config.yaml
hidden_size: 192
intermediate_size: 512
rope_theta: 20800.0
rope_fraction: 1.0
parallel_block: false
init_std_o: 0.0
optimizer: "adamw"
beta2: 0.99
decay_fraction: 0.713
final_lr_fraction: 0.0
doc_mask: true
Each number is 128 + 32 x the weight over its row's rms, rounded and kept within 0 to 255. Layers, rows and columns count from 0. The size above them is the row's rms in percent of the matrix's.

# layer 7 attention query, 192x192, rms 0.118, rows 100-191, columns 0-63
size [ 98 121 129 118 101  92 126 106 105 121 117 100 104 101 113 106 106  89  94  93 113 153 113 135 105 102 100 105  82  85  82  80 107  94  90  70  98  60  96 121  92  92  86  96 122  92  80  86  81  93  71  89 102 139 105  97  97  96 103 102  90  93  84  94  94 102  99  93  99  96 106 106 103 115 107 108  82  87  97 100  99 114 100 105  88 109 114 103  97 122 112 116]
[[153 147  77 104 126 146 127  79 156  96 185 109  91 188 117 121 116 155 149 100 112 165  65 146  35  99 190  98 115 114 139 120 178 145 116 108 127 168 104  65 129 116 184  61 113 116  93 148 129 100 125  92 128  86 135 152  99 184  84 109 167 146 153 124]
 [130  96 137 139 119  59 148 166 210 137 151 182 100 101 116 104 153  31 111 109  68 122 118 135 139 178  91 120 125 144 122 125  82 108 157 154  99 116  97 160 107 102  74 129 125 101 126 163 147 201 163 159  99 119 102  65 117 142  80 106 117 160  89 138]
 [103  66 135 120 123  84 134 120 144 140 117 161 121 119 145  95 136  66 161 183  50 118 161 168 125 135  92 155 117 138 145 124  64 119 175 117 112  91 147 194 119 129 122 107  55 140 108 118 112 147 139 144 105 138 146 113 112 148  73 107  70 120  73 105]
 [163 151 124 111 142 183 100 139 130  63 109  96 187 129 125 184 161 177  48  44 168  94 133 134 136 148 140  89 142 138 154  79 185 101  96 103 101 161 172  93 108 122 127 105 178 136 140 132  80 105 119  68 153  77  75 139 107 123 174 151 172 148 223 113]
 [ 86 150 174 106  71 148  76 114  98 119  36 121 115 104 133 110 156 158 169 153 139 110 202 151 145 165 116 192 123 156 122 125  70 132 133 162 153 168 120 101 203 107  98 145 147 175  89 134  58 155 118 119 128 156 169 163 170  79 182 185 154  77 126 157]
 [142 164 157 100 110 140  79 125 123 171 129 132 121  98 135  99  65 125 149  96 169 147 102 107 160 143 152  79 118 143 108 145 160 134 126 175 188 148 151 146 155 145 132 144 137 150 113 105 135 122 128 160 111 134 128 186 146  77 148 140 108 115  46 145]
 [109  67  96  87 139 111 134 131 177 136 124  90 163 151 163  66 104  75 146 167  64 103 173 134 134 116  73 121 139 126 145 157 134 112 102 116 108  84 143 132 108 124 148 176 113 136 154  93 119 165 118 213 162 151  95  87  75  83 127  88  77 103 141  98]
 [173 219 147  73 167 113 157 157 132 148 134 147 179  79  97 142  92 127 146  98 135  84 104 128 114 140 172  98 175 196 161 107 142 130  84 158 119 148  86  85 154 170  48 126 152 156 107 180 192 180 158 147  81 125  86 108  91 131 126 106 123 132 139  80]
 [227 217 157  73 158 154 143 127 121 127  96 108 171  96 149 150 104 121 123 145 167  76 139 183 117 123 157 145 192 171 112  93 138  93 136 114 123  98 126  90 167 194 107 145 160 129 125 140 157 129 131 114  69 134  98 135 122 126 141 134 127 126 123  81]
 [181 198 148 193 124 105 144 120  97 130 135 181  74 113 111 116 143 119 141 121 126 155 105 128 111 104 181 103 138 173 115  78  92 129 198 103 161 135 109 130 138 104 120  85  76 127  91 165 166 104 145 115 100  55 186 136 190  84  93 135 149 138  81 139]
 [138 152 151 154 117 217 117 111  86 124  70  70 137  96 121 241 177 171 121 137 160  53 164 158 129 105 155 163 136 116 134 139 135 141  91 139 133 126 196 137 115 118 142  93 132 156  75 108  59 111 113  73  90 136 153 133 128 144 179 160 175 134 166 163]
 [ 94  98 112 113 110  71 129 115 155 131 114 216 112  83 162  97 169 131 188 130  98 150 136 127 110 135 120  76 170 140 124 123 106 111 133 126 184 145 141 114 175 124 133 107 110 165 107 167 158 208 139 174 149  98 138 106 138 102 112 123 135 154  86 198]
 [111 162 132 187 201 131 154  86 118 182 173  99 181 123 130 121 159  76  82 165 137 103 150 149 116  56 102 110 117  80  43  92  94  78 145 131 113 133 142 127  75 148 162 100 157  91 114 128 146 172 137 154  96 160 136 103 125 127  85 115 101  88 140 133]
 [ 91 127 110 110  93 187 114 116  77 148  60 180 128 131 141 145 155 135 131  89 137 149 171 125 216 221 115 174 152 150 198  90 134 179 121 157 141 174 155 151 144 107  79 137  79 166  89 134 117 195 151 150 124  73 109 129 120 121 142  91 140  78 118 125]
 [142  92 108 127 148  95 149 120 164 157 196 149 142 120 153  98  85  60 127 194  81 116 127 102 129 134 101 128 139 119  69 118 113  95 142 119 110  62  95 175 143 188 133 142 132  43 121  90 151 123 135 136 111 165 140  92 134 155 119 128  81 138  81 107]
 [148  99 145 118 143 141 135 141 166 163 120 107 174 135 140 121  99  72 188 191 147 112 176 131 142 136  65 109  84 127 112 101  86 133 130 123  89 110 222 165 127  95 100 126  91 131 130 168 143 156 141 158  76 143  92 132 122 144  56 147 105  96 112  85]
 [125 190 104 139  97 119 139 115  87  70 147 142 114 142 126 106 135 162  89  92 144 125 146  83 133 122 156  97 153 139 119 129 131 141 117 153 109 141 124  61 156 144 137 126 132 143  96 147 137 136  94 138 180 100 123  98 140  97 135  74 139 104 167 162]
 [104 100 110 241 131 128 161  67 196 165 198 131 109 168 100 118 118 122 135 112 147 168 108 117  98 111 113 132 126 125  92 129  87 135 115 120 112 124  80 156 126 119 174 119 103 121  95 179 188 145 128 160 123  80 184 144 140 191  44  84 187 169 116 183]
 [ 43  59 128 148 158 145 133  90 135 144  74  96 103 172 133 126 113 135 156 156 143 135  75 101 111 119 109 136 102  85 124 155 181 154 108 125 158 140 127 198  93 112 180  99 102 153 103  94 173 113 155 121 122 122 190 123 122 170 108 118 147 147 141 154]
 [114  83 176 131 144  88 181 122 153 102 124 210 119  85 117 169 167 121  58 158 104 144 168 148 155 176 139 148  85 121  88 148  73 125 144 126 127  64 133 153 110  54 125 175 109  80 106 126 140 144  87 119 160 122 125  84 133  73  72 120 140 193 153 135]
 [186 117 124 116 168 150 179 161 148 103  98 140 118 160 123 125 124 120  92 156  90  21 146 199 134 129 126 163  93 169 134  79  81 136 152 125  76  81 151 133  77 102 133 130 111 112 131 155 102  88 173 102 118 147  76 108  71 156 117 121 132  91 156  42]
 [ 78 124 124 132 112 158 110  90  84 120 114 111 112 115 123 181 109 192 114  74 157 171 119  90 133 171 139  99 149 105 141 168 176 140  90 169 192 192 161 157 132 121 124  90 161 142 136  87 142 113  67  95 143 115 162 166 158  92 185 167 164 127 177 173]
 [114 158 118 189 165 130 159 120  95 167 141 157 179 180 158 140 164 101 125  73  92  96 121 107  95 102 163  57 111 139 186 127 153 177 170 125 151 130 142 172  23  91 136 102  93 101 115 150 170 105 143 123 112  74 155  90 101 175 113 118 104 154 128 124]
 [130 158 133 133 107 132  86  94 149 129  93 114  79 112 112  86 176 106  77  96  98 125 164  90 130 167 104 124 129 149 110 140 105 126 138 141 120  88  89 170 199  95 130  97 143 123 144 148 156 152 104 178 152  99 122 112 138  93 144  82 201 185  95 187]
 [ 93  84  86 147  87 130 102 137  99  55 140 110  83 123  96 136 130 144  95 159 111 163 108 123 167 127  99 102  96  83  78  99  96 116 147 113 120 148 147 162 118 121 145  75 187 116 151  98 108  77 115  58 151 115 115 135 149 125 172 136 149 143 162 172]
 [129  74 136 198 169 139 170  94 164 138 148 107 109 162 151 156 140 170  60 135  82 132 129 112  93 110 108 127  73 113  90 139 109 139 122 106 142 131 169 143  84  36 187  75 159 126 115  91 113  75  82 100 129 135 129 140 127 133  86 127 142 137 213 153]
 [171 207 157  92 131 156 143 172 110 126 116  99 149 113 106 153 125  98 129 128 204  93 102 123 182  91 148 169 168 164 117 128 118 109 156 123 113 171 117 113 134 221  92 136 163 109 142 188 121  90 118  72 110 123 114 126 116 175 183 160 119  99 106 110]
 [120 111 162 153  95  94 105 106 131 220  87 164 107 162 172 121  95 130 184 127 136 164 137 126  86 186 178 109 113 140 153 105 125 157 116 105 138 121  68 127 158  64 124 119  83 136 120 117 170 163 161 186  85 133 167 120 181  76 100 115 144 117 135  99]
 [146  81 185 114 108 142 144  97  95 147 127 101 146 100 116 115 145 138 161 103 118  80 127  58 139 114 119 103 141 121 138 155  88 187 106 151 132 144 151 127 195 176 115  95  96 168  75 102 120 110 130 133  81 158 121 112 135 171 166 190  81 115 101 132]
 [176 144 160 211 116 122 167 123 133 134 133 189 162 132 129 133 171 125 145  88  82 123 140 119 116 100 105 167 133 118 100 118 137 156 156 138 104 105  97  95 127 205 115 194 104 113  86 136 131 113 130  98 127 108  85  99 123 135 111 115  83 156 134 100]
 [118 140  99 215 137 131 163 107 182 101 134 160 148 154 144 134 180 114 141  89  96 111 116 167  86 143  88 163 151 132 131  97 125 126 149 140  84 118 104  98  89 172 162 167 122 152  74  92 130 101 160 127 142  70 108 107 151 124  48  71 146 204 163 103]
 [124  99 141  62 147 127  76 131 151 105 129 101 109 109 127 160  83 106  94 136 123 170 103 103 106 145 106 129 116 138 108 160 138 149 107 149 137 123 156 151 169 110  90 123 184  97 183 142 112 152 122 156 122 186 134 161 122 178 146 166 161 166 147 176]
 [114 128 154 103 149 122 159 194 111  99 130 126 169 152  38 100 138 156 101 152 114 179 107 144 182 124  89 144  87 182 152 129 138 108 140 142  90 171 117 144 142  80 118 129 161  87 152 165  88 111 137 127 135 150 111 138 117 134 121 107 144  43 154  83]
 [158 151 138 201 142 163  95  71 129 178 147 117 123 150 147 125  93 121 148 120 140  79 120 131  64 161 150 122 115 135 118  92 131 104 178 102 122 103  79  85 128 151 127 139 107 153 127 137 178 100 152 137  72 141 113  89 141 136  77 138 122 178 134 119]
 [159 156 126 167 142 103 165 146  86 135 118 163 132 144 130 140 156 115 155 111 113 117 136 157 121 119 140 143 161  97 158  75  86  93 131 107  78  85 113  79  81 142 116 103  66 111 100 156 137  90 180  95 157 108 100 117 111  90  89  65 115  99 156  45]
 [104  96 123 146 111 118 106  83 159 177 160 117 128 185 138 155 100 155  98 102  88 150 156  90 177 151 100  99 169 129 154 116 104 222  79 170  30 136 114 109 155 108  85 130 137  81 152 122 187 110 114 115 161 148 119 128 119  97 147 149  90 107 147  50]
 [131 128 170 102 142 121 117 163 122 114  75 170 112  99 131 124 132 167 161 106 144 165  72 200 114 165 181 149 151 155 113  94 156  63 143 140 174 144 150 134  96  98 174 166 112 127 135  66  39 106  99  78 121  74 112 156 205 108 160 120  92 148 108  94]
 [153 136 137 150 110 141 192 111  98 100  88 184 122 110 163  40 119  86 110 122 129 107 155 134 149  69 172 137 169  79 137 107 142  54 182 101 112 117 111 111  84 148 164 119 101  90  89 205 139 115 140  98  98 106 172 118 133 117 174 173 100 116 108 139]
 [122 133 149 197 172 134  94 127 131 127 152  72 138 165  97 156 183 161 150 108 127 143 129 132  88 117  57 102 147 127 142 103 144 193 123 125 104 154 132 128 140 117 117 144 134  98 161 100 102 140 151 160 184 155 125 137  84  93  76 128 151 151 255  63]
 [155  96 158 153 123 184 158  99  77 146  90 157  96 150  71 118  96 175 151  98 160 162 121 107 120 163 162 126 146 126 128 182 138 157 130 152 178 149 175 173 171  87 123  92 143 118 167  83 150 145 120 114 104 145 172 188 111 130 215 188  88  87 124 140]
 [ 81 148 121  77  47 135 157  82 140 108 146 182 140 125 146 101 109 137 159 122  84 127 116 124 168 133 153 153 139  76 130 146  95 120 115 170 124  78 117 128  87 135 103 121 114 127  82 149 109  96 174 111 115 127 184 120 114 121 183 159 110 120 112  79]
 [104 132 145 108 124  97  96 150 180 167 154  74 103 110 147 151 131 103 146 154 107 101 142  93 110 133 151  84 123 122 162 156 120 155  58 138 127 130 118  88 117 167  81 177 104 112 142 114 142 120 130  78  93 117 105 123 152 156 113  58 149 140 110 150]
 [148 136 132 140 146 122  98 144 143  78 119 141 129  95 129 170 121  62 166 126 133 182 117 140 123 132 108  79  95 158 122 168  89  85  92 123 152 151 143 113 150 157 118 114 157 109 135 136 153 146 116  91 115  75 147  96 102  97 115  60 137 155 163 136]
 [147 158 183 169 137 171 191  89  40  99 112 175 125 101 128 129 188 172 134  95 126 170 154 134 130  62 152 112  85 106 122 168 157 145 161 144 172 214 108 142 199 119 134  59  93 142  57 116 146 113 100 109 133  92 131 159 120 103 130 181 131  85 111  93]
 [148 157 133 165 145 134 152  90 167 136 159 174 180 175 156 173 123  81  47  88 138 133 113 152  74 143 128 150 164  99 125  72 140  73 148 136 107  74 129 102 103 153 123 146 178 110  85 108 106  92 137 120 174 123  89  88 126 125  73  84 128 176 209 148]
 [127 176 132 134 163 141 140 140 180 142 164 111 206 173 129 175 103 103 102 126 161 159 148 150  93 144 130 132 120 124 113  93 160 104 179  87 124 100 149 113  98 149 117 149 167  80 130 137 126 112 133 103 127 117  60  94  98 113 117  44 149 142 171 105]
 [111 165 142 120 141 153 166  81 176  83 172 158 139 110 157 169 111 114 129 142 140 150 152 162 104 175 109 124  93 105  57 115 139 149  72 161 120  93 145 159 144 191 147 132 198  80 108 155 139 113  92  91 128 146  92 105 126 166  83 130 153 153 163 119]
 [120  49 161 118 134 133 103 129 149  92 114 133  99 114  67 108 128 158 178 135 154 120  83  89 119 102 105  53 127 136 126 188 137 133 149 131 124 152 135 200 158  57 105 113 101 134 163 152 108 131 162 145  87 154 144 166 116  87 123 191 121 101 117 154]
 [124 127 127 174 120  93 188 145 106 125  90 174 145 155 137 119 188 151 133  96 120 126 136 189 152  92 114 143 171 153 203 106  86 108 150 101  93 101 117  97  78  95 146 127  68 134  88 135 118 147 149 119 136  91 108  97 130 103 105  81 115 107 133  46]
 [ 58  52 115 136 130 133  72 133 130 172 134 101 127 135 117  79 103 120  90  99 139 119 184 100 184 189  89 111 225 110 118  97  90 144 117  99 106 139 169 145 103 143  92 128 153 141 161 118  80 136 140 124 100 174 188 113 144 104 119 123 121 153 126 141]
 [204 176 120 100 109 142  92 129  91 144 160 115  43 107  91 147 125 133 125 154 170 115 123 102  94 136 146 149  91 114 106  77  73 169 129 128 127 101 136 155 134  90  82  56 135 174 145  62 158 180 128 129 129 173 116 123 159 154 108 129 161 167 126 158]
 [127 139 114 122 133  92 170 126 123 124 127 158 115 143 141 130 157  86 135 110  78 115 124 128 135  82 147  95 150 153 201  65  97 152 119 104  77  88 145  93  76 149 124 175  98 148 111 119 136 174 164 121 132  84 131 100 100  91  95  93  70 128 182 103]
 [ 92 124 113 142 114 105  83 122 147 107 148  79 153 216  86 144 142 105  72 143 132 144  88 127 124 164 115 102 102 168 142 125 133 117 134 113  96 108 106 111  72 153 138 126 158 128 147 107 118 131 160 146 142 107 154  94 117 134 108 129  94 157 149 135]
 [115 146  98 144 118 106 171 155 114 111 151 140 136 149 146 121 171  90 125 133 123  77 140 184 120 106 113 138 148 117 168  64 134  85 122  99  80  87 131  87  74 156 156 149 110 137 113 164 135 129 175 134 128  78 120  47 111 122 100  99 104 119 149  82]
 [126 157 113 136 121  67 156 176 131 104 161 124 121  73 163 171 151  97 150 192 120  81 138 132 119  87 115 120  98 113 120  97 141 149  80 156  65 104  63 114 106 144  92 170  97 152 126 135 113 177 138 125 133 117  97  72 168 108  86  68 129 189  90 151]
 [131 140 167 123 120  76 109 152 124 159 156 125 115 103  88 186 135 113 137 144  95  83  92 106 156 177 116 146  91 167 114 159  54 167  34 169  98  99 116 151 107 127 125 146 144 173 145  90 141 214 145 125 127 165 126 125 132 135 158 113  48 148  96 131]
 [130 142 121 111  63 117 121 123 173  69 114  82 119 144 144 112  96 131 115  63 119 117 182 115 123 125 133  36  72  83 108 184 126 154  66 127 118 102 140  99 143 157 137  63 145 144 109 150 134  99 145  75 154  78 104 115  92 137  94  87 153 127 155  91]
 [ 71  74 106 130 160  59 146 153 108 136 124 192 140 128 122 120 184 120 162 140 116 115 140  96 152 150 148 182 188 107 131 113 104 114 164 129 119 112 175 113 154 118 182 103 187 118 127 168 101 108 156 119 170 165 120 132  94 156 159 115 125 160 115 144]
 [123 105 118 150 173 144  51 119 139  96 111 110 159 201 132 170 108 124  97  95 146 146  83 168 117 198 136  79 168 217 150 104 127 136  74 119 110 121 113 134 118 105 160 172 139  97 131 152 130 103 149 129 110 164  87 156 129 124 115 119 149 209 152 120]
 [107 125 144 136 165 129 159 134 122 191 151 164 164 166 164 208 125 147  57  97  88 128  64  88  69 123 132 183 156 100 126 128  93 141 115 142 114 116 106  75 150  99  89  87 120  81 109 102 129 126 146 126 180 160  62  87 107 125 136  88 155 161 149 196]
 [119 115 101 168 122  82 148 130  88 149 115 116 144 143 185 117 125 134 143 159  96 134 147 146 171  92 107 151 174 103 126 142  97  55 137 164 114 144  96 162  97  58 176 160  92 147 129 155 140 133  97 166 218 185 111 105 164 135 117 107 104 149 152 104]
 [173  85  82 147 152 107 152 128  99 102 145 104  58  78 160 121  58 107 139 133 138 162 161 131 113 158 158 102 175 105 158 139 122 133 131 115 104  94 196 160 142 179 162 128 157 107 115  57 119 153  68 121 119 163 111 149  92 112  81 158 137 144 166 162]
 [152 126 127  65 132 131 106 182 146 138  83 178 154 154 118  96 160 162 144 100 143 104 162 108 158 131  66 112 160 156  89 115 149 146 109  93 126 167 139 137 167 152 121 127 175 171 132 130 200  87 142  82  93 144  50 142 165  93  64 124 141  70 121  89]
 [163 109 109 136 127 130 149 171 149 126 127 100 112  69 117 124 132 126  78  55 110 106 182 137 170 115 102 147 110 143 131 129 144 174  99 118 134 145 152 134 167 119  95  94 104 143 119 121 143 113 158  96 155 155  81 129 126  80 131 112  95 110 128 112]
 [117 147  59 152 113  65 147 170  94 110 114 148  75 155 164 135 115 107 172  82 110 177 105 100 122  44 171 163 165 172 164  99 143 162 179 145 132  83 184 146 144  91 121 105  85 190 142 140 141 129 123 110 151  96 112 134 127 111  76  93 123 116 186 131]
 [132 102 162 119 121 163  77  81 112 170 119 157 180 134 132  97 130  98 166 180 147 132 151 111 165 160  88 134 111 110  75 119 101 127 101  93 117 153  72 131 140 104 131 178 183 102 154 142 158 147 151 132  68 147 102 120 130 130 179 176  72 110  93 152]
 [ 75 128 134 128  92  99  79 138 112 144 139 167 153 108  84 101 128 106 115 167 128 152 158  92 185  93 101 148  79 154 133 134  24 102 103 178  71 106  94 106 134 130 119 161 149 154 104 128 177 204 170 142  64 123 192  69 156 127 125  93 142  91 124  88]
 [150  72  85 151 137 134  60  99 166 143 133 139 140 163 104 139  67 129  96 135 114 110  99 139 118 171  61 168  78 103  86 185 125 141 102 154 122  98  97 129 126 138 192 116 149 164 157  43 150  94 131  97  88 168 167 121 129 168 116 126 175 166  61 135]
 [ 99  83 162 166 157 155  55  67 137 166  85 120 160 140 101 136 129 132 120 151 172 126 115 126 144 174  66 189 101 122  91 153 132 155 104 179 134 118 134 187 146 100 119 132 188 154 164 115 141 165 128 169  65 170 141 155 145 144 148 166 129 126 147 139]
 [174 206 141 114 153 151 190 121  81 108 136 193 153 153 145 131 162 137 136  96 170 141 164 126 163  83 185 133 196 155 185  73 140  90 140 120 134 140 140  50  89 116  95 128  90  47  76 192 109 145 121  96 162 120 116 104 138 110 115  92 127  92 157  87]
 [ 83 105 134 153 118  94  55 155 119 187  87 134 186  85 135 118 152 116 177 159 160 117 179 149 195 125  76 156  99  90 142 132  34 112  99 182 108 103 150 125 130 100 125 174 125 106 122  80 162 222 126 186 118 163 165  81 126  92  98 125 123 126 126 133]
 [161 105 129 121  92 211 153 141 144 143 109 118 100 155  67  97  91 140  69  94 136 132  79 172 124 130 106  95 140 111 144 112 185 134 104 106 111 234 117 130 145 169 128  66 115 158 136 167 110 139 164 118 111 100  87 164 107 154 142 133 143 112 136 145]
 [100 132 126 130  96  52 139 120 127 126  91 101 122 109 178  60 131  61 204 139 147 121 145 119 170 122  92 135 133 144 105 143 124 145 136 102 158 129 112  99 158 117  93 217  97 174 151 123 116 140  95 133 129 186 152 131 132  68  75 151  61 112  83 133]
 [134 151 100  77 114 101 125  95 158 146  99 164 191 134 184 120 117  88 144  94 110 119 149 162 135 118 153  97 169 129 116 145  84 132  67 147 178  72 175 108 141 116 114 110  80  75 106 179 139 121  95 114 130 168 101 144 130 122  99 123 123 135 129 136]
 [136  67 115 125 178 127 115 104 151 122 113 118 119 160 119 186 109 139  70 124  92 119 181 146  98 151 100 178 169 127 138 158 100 153 121 181  96  60 185 124  99 160 165  88 140 154 118 103 111 120 167 128 103 172 140 135  71 201 164 116 131 158 161 115]
 [ 74 103 115 148 164  85  58 124 114 129 165 109 111  85 114 166 157 115 138 178 104 106 158 150 101 157 111 141  85 103 135 139 103 154 122 192  92  42 143 171 102 104 132 125 142 132 152  99 138 157 182 181 113 189 155 107 115 127 151 145 147 184 111  81]
 [159 135 143 156 130 161 187 101 115 104 134 131 165 177  76 120 154  89 166 149 182  86 129 114 144  92 126 112  46 100 155 155  86 156 195 137 146 143  87  96 110  90 126 167 127 144 151 175 114 125 188 126 129  50 130 149 106 136 139 188  61 148 118  87]
 [139 140 135 103  90 153 129 176 144 139 155  76 187 130 148 121  76 153 160 151 130 137  95 155 117 106 118  81  66  98 135 128 117 108 158 145 114 189 116  63 148  72 106 122 138 108 161 114 193 155 140 174  34  84 196 115 142 127 181 156 170 135 127 129]
 [118 133 105 121 182  64 120 169  83 151 120 127 122 136 131 107 165 116  96 142  70 128 137 122 111 115 134 151 157  99 130 123 167 155 173 149 135 110 168 142 160 174 156 108 103 165 171 126 106  81 103 127 168  69  45 130  94 150 120 125 207  93 137 175]
 [149  76  95 113 191 135 169  91  64 145 104 120 143 115 140  93 154 112 120 131 119 117 152 140 145 120  96 167 182 111 165 120 149 129 136 140 175  93 167  62 137 140 133  77 104 114  80 136  71  58 110 134 185 117 137 110 104 108 149  92 157 117 126 112]
 [123 108 157  55 149  67 125 141 160 117 194 158 197 128 110 127 155  96 125 111 142 170 112 102 116 142 133 171 127 146 156 136 124  98 160 124 115 113 162 127 132 117 139 160  86 135 186 135 144 190 170 107 207 101  84 117 179 156 130 144 116 102 101 158]
 [157 122 121 127 122 138 136 123 137 121 136  92 103 163 166 144 109 128 115 131 165 114  78 124  30 135 145 115 101 111 139 139 225 139 151 123 149 136 118 167 114 153 149 134 194  48 162 113 119  83 125 116 153 100 156 170 132 146 120 157 113 156 155 110]
 [ 87  61 154 154 147 143  96  95 129 128  85 143 149 142 126 125  94 113 143 154 125 169 105 124 124 183 127 127  99 165  71 158 177 151 115 109 168 125 118 207 146  80 133 102 179 127 209 162 140 145 139 175  80 126  77 165 132 131 191 143  92 137 133 176]
 [142  91 178 175 173 172 108  91 108 160  77 116 120 109 132 139 111 137 169 147 195 126 163 148 132 122 119 186 129  88 134 148 157 160  98 153 156 142 162 165 131  95 102 138 172  96 188 158 139 163  92 157  99 169 131 151 107 137 157 173  98 129 161 133]
 [137 151 166 107 159  98 182 119 116  45 124  88  96 111 176 165 147 170 172 140 149 132 141 112  79  96 176 142 193 162 127 131 198 141 212 111 120 115 144 175 127 145 141 122 134 121 177 144 113 100 106 125 216  74  97 168  95 146 133 130  91 133 180 116]
 [ 94 155 138 112 108 109 160 115 171  89 140 153 142 107 126  99 151 105 151 131  92 121 189 125 123 101 121 101 185 147 144  85  98  83 154 110  75 111 160 119  99 141  98  91  96 110  96 167  78  83 151 112 124  85 148  93 131 135 113  59 102 125 169  54]
 [149 125 123 183 171 118 143 133  97 114 149 153 118 179 142 126 142 110 147  89 149 166  91 108 124 140 192 176 131 193 111 111 192 163 155 116 138 129 120 115 126 124 120 142 181 127 105 157 124 112 107 122 224 124 178 127 155 174 107 117 162 104 148 121]
 [192 126 130 168 144 156 179 147 109 117 128 125 144 151  59 118 159 139  88  83 161 119 150 168 100 134 125 137 118 113 166 129 135 135 119 143  96 112 133 154 131 114 126  85  89 147 116 150 166 164 149 129 108 145  67 110  72 161 142 145 162 127 131 118]
 [ 93 156 131 108 135  86  93 151 100 198 149 160 149  97 184 118 140 160 201 156 126 165 147 116 150  82 149 131 119 136  88 123  18 104 157 146 138  86 127 103 142 121 155 172 141 116 113 116 141 169 113 101 102 106 198 101 184 101 123 111 105  92 120 119]
 [115  87 115 120 143  71  71 105 130 176 165 133 112 145 189 140  92 130 167 157  84 149 104 118  82 169 115 126  98 115  75 126 112 150 139  99 121  91 107 163 149 139 152 120 137 147 213  95 112 128 148 121 105 123 169 129 133 135  72 102  64 145  43 123]
 [172 120 135 116 132 113  99 104 169 164 167  78  88 192 163 112 109 117 107 103 147 138  58 127  91 179 160  88  92 125 131 101 196 145 139  80 107 155 105 172 135 101 123 123 108 176 181 167 131 155 135 134 149  73  84 125  82 162 114  97 110 145  80 158]
 [112 123 105  95 111  94  62 157 101 141 109 130 174  58 185 162  82 116 180 200 122  99 196 175 187  88  93 130 134 102 126 133  29 136 114 168 145 125 156 109 131 137 120 152 128 118 147  96 151 181 133 133 104 153 165 138 119  73 120 127  97 134 110 132]]